From a checkpoint of a small transformer trained on Wikipedia: tied embeddings.
Each number is 128 + 24 x the weight over its row's rms, rounded and kept within 0 to 255. Layers, rows and columns count from 0. Numbers have three digits each. The size before them is the row's rms in percent of the matrix's.

# layer 4 MLP down, 256x704, rms 0.181, rows 158-231, columns 616-703
095:144146114124143099134103166119108136120111135111114141138115119097103147148121177129154122123128106148162132137141118134179129106122098161127112148157133121148161136103122107133127153121141117120112095164165128175125112137092148148135113174120136094123131149144106
099:136132109117112123127103115160145168075124136131118094145162120151082127128110123162120137098123135157128115113080145148109116160127148141148097130126117114131117123108162117105146115092124088113094157129154160088155139102209161152159146109141140112167116104144159
102:126184134122091109129121158171149147137124104151120154121199138153157123122126092107158108147108108105140092152112124156127154125129160177123146119081141144104117132137099129113128127107132128143116110102158169154126128144091119148094169097139100135108123147130097
095:140097135107106116120158118144154134122166141166130133134111117133145160133139132112122127120137118147139145148153148101119094092161137136101135087116141132111108120099134095167126156168134167135141118089105137161171143085112163144144136113118129073115127101153137
105:137105147153173074089093124162138112110137135136136135183102156111146151154145137142196129123138159136100151107118108134107091123132111133162154161184124116133115130117096142137118146143119129114155096158083118117138100094142087137134138158134096109110076163124152
108:147067106079115109112145154123144153156125102144183134111134121154079142106130102130082132108162112117116143132101110131128075142151102174157115128134176089085094127113147141116122134129143103135166124158129131183173149162159131133134128142126092183163107170138121
098:084100129156088111138109145176160150165101114158108171139117109145127135099195107115134102121119113156132140126144140114134172144112104110092157146143155135121135127145164151094109103123109150090111135140139123172133124117115162119089174124113155098115141122148131
099:107146129120129102101107138163136162110179172116065103101105178106169141121109137134124104145122126135110130103134113151184130108092190119112121164134099133101119113128141134168113148179140119124172126125145112140160129071093094166129134109092092161140129086133098
108:114123095135113109167137100147131114119112116144090170141132158149087084095166138129115142146095126130127140112149082101147140108112112138130102144126149120096136122138102136163139140104133152140131175140116145121126124153165110149100151156125120129116149111137135
102:133105093169137126097127165141109123133101109156128134116134151136098112140152127136124115133132092154127133115144140113122151123129124114134176138099129139135129137146146075128130099112161130124105131127138117178133138124130131160109099109144133121148104137086143
103:104145143097141096127120127142113169105124121117170120132124109138124136139105104107121149112142123127126126126131139102096150128118151142094133130137173090140106178172153099127167117175161134128096146099098136125168120122097135136086167136102132109143087111142131
101:150133121155106078155127119137125111125099116108101151154102139068103114176106122149114113156139146134187123127118121148163085083117190117136100093115115114139129095146156110143132118124116146117130133133129121181118139128127096145130133141089116113080152115113151
102:181158136119131140136118096175146158135161135160118160137176120141164165148163116124140174138111130117125129139162167104129130148132100132106162144121156144128073123097115157111155137138187138090141114110120177161171112146124123110134151110067085135115125073147088
094:138162132122140102123148175122163156139118138146168127100137125106140103148124113136168114112154136126161121131075122129122132111148095163127120135131093107134159152136123178115090139102098135150126143116101129097123078119135068126153134142125096150144118100124121
097:139081124128104150114120149106137112115132129129120062132129146108124125129145057071112149095190127116095136112132134092179144088097146122170101122134120120108143145143146149140148078131154118087142143140124119087149141109136117145107124146116144124117109127105151
107:142150160163099152127087129143128155138184144124093130153096154111046120147128111090119143146146124174136107134081181138120165154111129096119115124154144129098079101128142135144132129125161081155113133086149093134154095165140130127126063146178096146172111163088146
105:109162100113171137086112173115144124100142140155140092109137101131064088123114123124100167132118143101129135109138104154147117135137103099145090076134116113102087172165080104126157097141125143149133105196086156146140143166101118155101118158138102074150155099137082
105:163129184130120085115168143154141136139159141140074128148065184113131106143130130105142140092121129070185156103097113169135127132103105094104133170128109108132135091079142133120129133112104127118106113142126140091123136117152080117118158086161096163121162124128144
101:093088120121103168131096103114152165107112116132126144139127126152107115128117124093083147143118121120127115143094162107106173113115142170084144145110109151099126145094122132120120124127120192155138148071102122118124120080124117148120135173114155101111146128135156
100:194132166151140157089152147105157088164066129134137089118172118128141178174092124122116147118118121179143097127140151118130110161180110121118106142110126145133098128147086156153147093131088095151150117099080144104114131103157145121116165130141127091158115127146141
100:105155166164120171136113128127124145156124186116122093160163092164126140149089162150141149173111135126127092089109141126090082103111084101120125100141116121127141162159146109147132107041164104115122133153118134098185108078175114119085088107168184103143143155145139
104:104084098128133112135095131074112139164157141104113156140086101127110167122134177098115135125125091144143118117120095142165094114141113135135143096158122138156123096135120136129124153111123139099143099105131132133040123137119065169136150086158146142184078119153102
096:096107128142133161123098132138125114137109114174115098162154117162164099144106144102163123123138124168095123138129105145116157114118149120114111123149118110150162151126110096111164160105121141115167162122127127126116124134115127107162174125104150119128133134152138
101:105133147140106135141159089134129159130155145100118127183140135170147157136074096164148134091115129110132107135141142098125141111124076129128148117131155174139127110162131106124129057147105085132102132103130100153083111157125116154135095127134108117086127124163148
106:082149117107111120153140115168171143137139124066133154094120124113108131160096155128160139154111123121100148125125106098084158173106108160136152133126085125084112141123130151123158131132123141161168134101147119095093120150116094146128149114122115126117100104161127
099:152159146124124114150084123135150098105146123139081103165128079146137133126180111109145119118126082099158113130098088141112126134085103137111151148113082133136139134141108120110152092069119103142110136135169164164123119121101109148107130108145121094129142144107125
090:126119144127104136114095148128122114135106122092131175134089141103149112138128114143130097112175116137172100075118127106117142120148090113137119106131140147109075117144112137127125137147114142098155123084148108109100097150135126135066128115118112153113079118184127
101:158137096148089108099142156180122057129153140169081153098135089169112109083128125152110121075126116122175137115114166151138145117115139138139124114112108142093133123165086129159160102148141137142135142129111133096164134158081144165127131101139158132145122138138133
102:091111152118110131155120121105123130132120119146133141160147123134091139127156127113107136107107170144118122157109142079162190178094139082117125125118140160133120135094138113108113148136139165164107094137129124092092111134123127135160102143109130113113142173104115
099:107118130120141145106150115133105114137145110148142165098119115138166151111202156116093105127164119113095078149103135106098136112111088079121152128113138128112075117141126096166107150101152156111126116133128176128132154115143130137159144166142130109116167160119123
100:125151136175126125171148178088124131137095064122152131123112101122152119165149135092135155092141131098133093149152169158100097109116121150105108114121128135103140150096153111114109107146095140150125124132147168136185138111170132135096147092134160094145139125090163
101:119143152103053111112142115116140146102152133117096166119127077148139098174137123119092151091099114148169125123136089102094140140124113111126136141131116116102123145104153094121127146092106118177116104111114123140101111107106148140117090098140117105130124129150103
104:123115136126109143133175125203147145125133143090147137105139099129157114151152129112150128128130147117123092116154154120111147102146134113132122143117131145146142180147104127138164197151131130114101101133096114097161143166158137095093115102163112136105157126148107
107:168142147141126147093131096145098093163139124133096148140152154127160139118110088121173129102105078118106111134110150120142145124130134146096131128158136159123079128116128119114117119153092118156161117133120150143112132125116147150139130104136100080153134099097174
101:155113140086119103145111133122128129129148109143089191139149104143141105142130151132171117140135078076126125120120153105131125152161140120151149098119122141159127131162111184144103175111120152158093107137123141080127155124130103145128116124121158129112149076175175
102:132117085137155108097125130168167100150115136126133152102116180139138106095096142129096116156120129131138136097133127098139091108149112119134128147068144115149118108106164147177141077074118129107154119133118155148153162145118130115090114137089134151112100112151099
099:131140131099100155115125146122144146119109089142157107139117113113163123164086079133096155126127120107117123132162089125131124106096132108127119095089112110123148095146101142167111158143147133097151154138152159145161117145120150166144108119078133138137170118127118
099:119127157118112163163107117152146125135170128146107115125100133097128178114139122117155127118118123110138104113139119178116099144150143128094112122099133089145173134135132115146127158098129154095086134174139063134059146084088106156139100108139122105131159162159137
100:149073121104132178131141147129100128115142115169125137111159147111120129133128118111137118081124060133102143150143140119097179113171143129107095136147114122117181125137150154127153079141103133145133101098083084130145127126102123150110120123145127132085118108134144
097:102100136126107143129140155107168129156103133146144110138174135124106097112129085143117135132161105127115058110152149122108099157134067138117131149169133106115117153102134122152127122127097141126106143137105137185159166109136082113129102111142098128084151122116164
104:153123158155134120154121164104072105127123143124069104142177143103148148107124098154096115123128164098199168120157141113109106124162117104107132114106137142135179134085091178109130141160136144123169097174127152141141138142150136095122129136136108141154144130124090
106:123161148128106128133136083115104153126140109129107136146097146137141167167112126155195127120125122138139132101178165119175121124109102122107107108103154138130133132100148165154161119135130149049179137088136135155128135114140165110118125120102108121132164096109156
096:158138162174146150096116101144140089175153134112087136104159114156131106160150090090181103107112142108110113152174148096112136093132151148142148136109119108106099109097149101172163148149123167143119162118161152118147135143147067160101106168149130155122119114120153
097:134169090148151118106087134145167126112120115118127130106074148131096142117110153137180122149141108135113131158053133135147108175114141123089148142075115127116166111126155141152131126161137082140143117074140085127136174148148090089136171125110078115122134107150108
104:151101136104129117144128108113106117126110127139112122131177110152155147090129140117136160143153149159117116091149125129145149132125128145151103123107124081124136142078152137106137129100131138138193142101123142083094146137126148109099105133118130150140157117150131
098:093133109153106114161079130183093131152083124132152082116101108123150155110154159161149160134132159166112133109105159131122116126136117144153153139110113116172173112128117122127130074099161117166123107141100080117126134096145144080161097124112120115108076161127163
100:125108148136157154075086149140142126154183136109131123163105126141142111113134107168085141117100141160098154118132125152124113075130100095099094133128101106142156128136118115090127141115195107126156152133123112112103130132157132091126112148099103151114162147139106
096:101135154176120081112117114134150106186130134154131134109149120138101115084134140131102090094093125179166127112097109137158158160107138161131141093130088123152169134120118158117144120132146102119115077131112121088147115127124127114147132122122107135143154108125119
098:123130113134124123101128125126147131158151110091106095147130147100122145172160101115091129133092113120136152130144127117132115118176145118145143164125126094150107140130127112110120103160138129113118152114182139115113129164123116121139155112135147096143156116149141
104:123163146109106124140138121118142109134115106128134172128151113119138122098144130117154092161154111098158122092145129154121098126102138141109098153127097121132160136146126177138167172133144113158119115118126134134099131123115103075155090162127138120106112084124086
098:084196150138155149112120138115121074108139105146129085133128150189121127140142136152136114148079105140096159148095120133145120100074097110104109168096065092143114153153162109149100159118144140099084121099149136145158103116124159127129147122102120149091167159120126
101:132140130151101114107098133140149101097142108166097097107124119169114081116148144142091156109100109108138147115121130114154128103093134113129110130143175113112131147109107117095128150135127114155175110173105130125126092072129062132114110115110137126108131111131130
102:119141144123111135110142100144111176127129121153143066070126126100080154188106126140152118152138132168150102123175116153152147170105084111117060167160150169156114115135123115114141135132133131084111139115128109130130109155114135126103085100107197111099143124091170
098:131167159128128169155100165127113152131140091136140139117136086110116103117124152090107138118128163135157089158142133124175103123131115128134101137112118106144183109121121126106103137135137147107130124155128159152115103112083129131140084072079112075102143130121072
103:124136128127100132155116145097124093159102125118114190135128165102115129106124108095152099117126155134139106112150136148143079186119109160118128130151133130183131102120131122131151135109139136134122169131165104093117134141138131179095141165141132114137189124153134
103:153087136124092169152139151142146147130138162101132134109161134067119144129118120129095123142122096117140139132104142141151103133085175083148125149108150126141161172133117107149145193187144113152142137134138142141125115142153145130123112124123146159188110131141134
097:148157150118119166155132187128111118139109142129173143093143115142151142154135103131125161136151097137127188105122155088105121152118105158111114151160134128117141072112121128087113122111124144143186112105121153161131163098151132121173125113158132108184137093125167
099:119165133081073172141170167140075129162165121119118141145131118151200139128144143078133124135161123124120099106142109120105126120111131121098144132129119147098132145132131153084182144088140150118114155114105108104101165131140106100151115139102109138114101108092190
103:166113151126106141095132187143098108130138161132130134117148112205099099105116155105104090099111126102116109134120098084122162131171160146161112156125118142081129137094141141148134123097116121146114122153162120108116180096114140146103115130154105109062132098138189
095:141146139130072096141128139130108054121113132132134089119125167157107133150145138135127122152139123140151133146141147110080130057101139154127150131162103122128146163116090128119132079108111126142152152130118098145149148140111150116083117111091180112158147118093107
100:123133176166125109130131131130140127180168124137105114111181100089126091127130196095091163146116118166111178117152152160103121121127210155104119151113100133093112123111097112097074107141175121140148122178111129148142143109120124129132077116109156130116125099130152
100:126122101154115139149125167101106141102128147127139112119163126139092159140185132144101074108101119161110084098095170100101058121142110135088161102115143115114115094089136135119169096131116162127110165125117093149124125144107167118120151092112149133078079085097148
103:131134134099131097106077104131125138114120133126159115080136088129103142099113135142118080138118122076168143142141134142166134153127147147110175124135127129089116146126103108089157116106190141115179117162078120160097146120110094125093152158110107106129176087155123
095:171058134129101124085110161121077121127110127133095144117125135048105105150126125132151144105114144177170119129094139146113100125114137099133156137125152124138062116097154122102117112087134119141160162158057109109138137102115141099136134143117111139111111142116149
102:137111099115111137145079135165202152155080140086129124090136138117128148139128134116159100128164153154156141139111140181141095092139160138125143137101151125165103120177114129117116126116171129129154123143106138151116141097107130146135088168152102114135117121087090
104:112098179121143134092114164096115093118136082118122113121102113113154147159130155132138136168127143155117138095154170130103102133141131095112162109130164110125121136126109145145136094135093181127137123149128108138122161070131133111117129138142114116105095120112137
097:135182131152142139139112117142151136122134123143155165126134106086096109094139115103111118161115120132099119115058097156139152124133179138163136117163108136121159155104131139128152151137113095205130082131142155115130167148117140152150137126139117139091146129087146
094:157133086113111138128127121171136143141161142133160166117120134121155121151109135050145204160136096149146115154098128127137149146140119120139142171118169126133114082114143095119154126117090119173143135132137101079141079124102091114148131130104096147129107120095153
094:153135183116110141122175161135121148150124142171134179170107129132086155156141095148128142093114096115133114095111108121132101159086110184132108101114131120117114100144084123117134127106116145130134087117119135110150111119113150158168097159168142134122098131134151
099:128122088116146153142142105102155092123117106109106124174120124148104112147152158105173135145135155136107147172139196103127154136137106146127097124154154135125169095139091118128127160153131136118133117127161146148159163126145098160124132117133173144113136128124122
098:074151138142143127116155124143136082106128110068165130122063099133192156099131179129114159117138164136107126102128077147144133113087117118136117134106136099178145112114109156147139135132132145162151089096130080155128112124139113112136152123123117151153135079190126
100:122142128155146131154155162138141129145150092115132163114152154167091178136163146165105118158146150178113109094129148160080157146115188158126099147138066135159131145168164114101087138118115145161079130091109109107129137095159133152121161113103154137147140158114160
095:108124160157112107166140136144148150123133129134124126144121125126140129134137151146156132126137126136126215142122153117100138128103123134112163136115117131104106144137148119104130132140181144157124115128147067104142132135124106155086155122177149134119148154084110
096:157143147128142099137193116151096127119097163107127128137138099126094150140147130126147127141127097100119108134100144125140136122105153160122123116131109150096091155167105134106140124148119121084125138108172121117107109120145132107096156107179094111130073131128128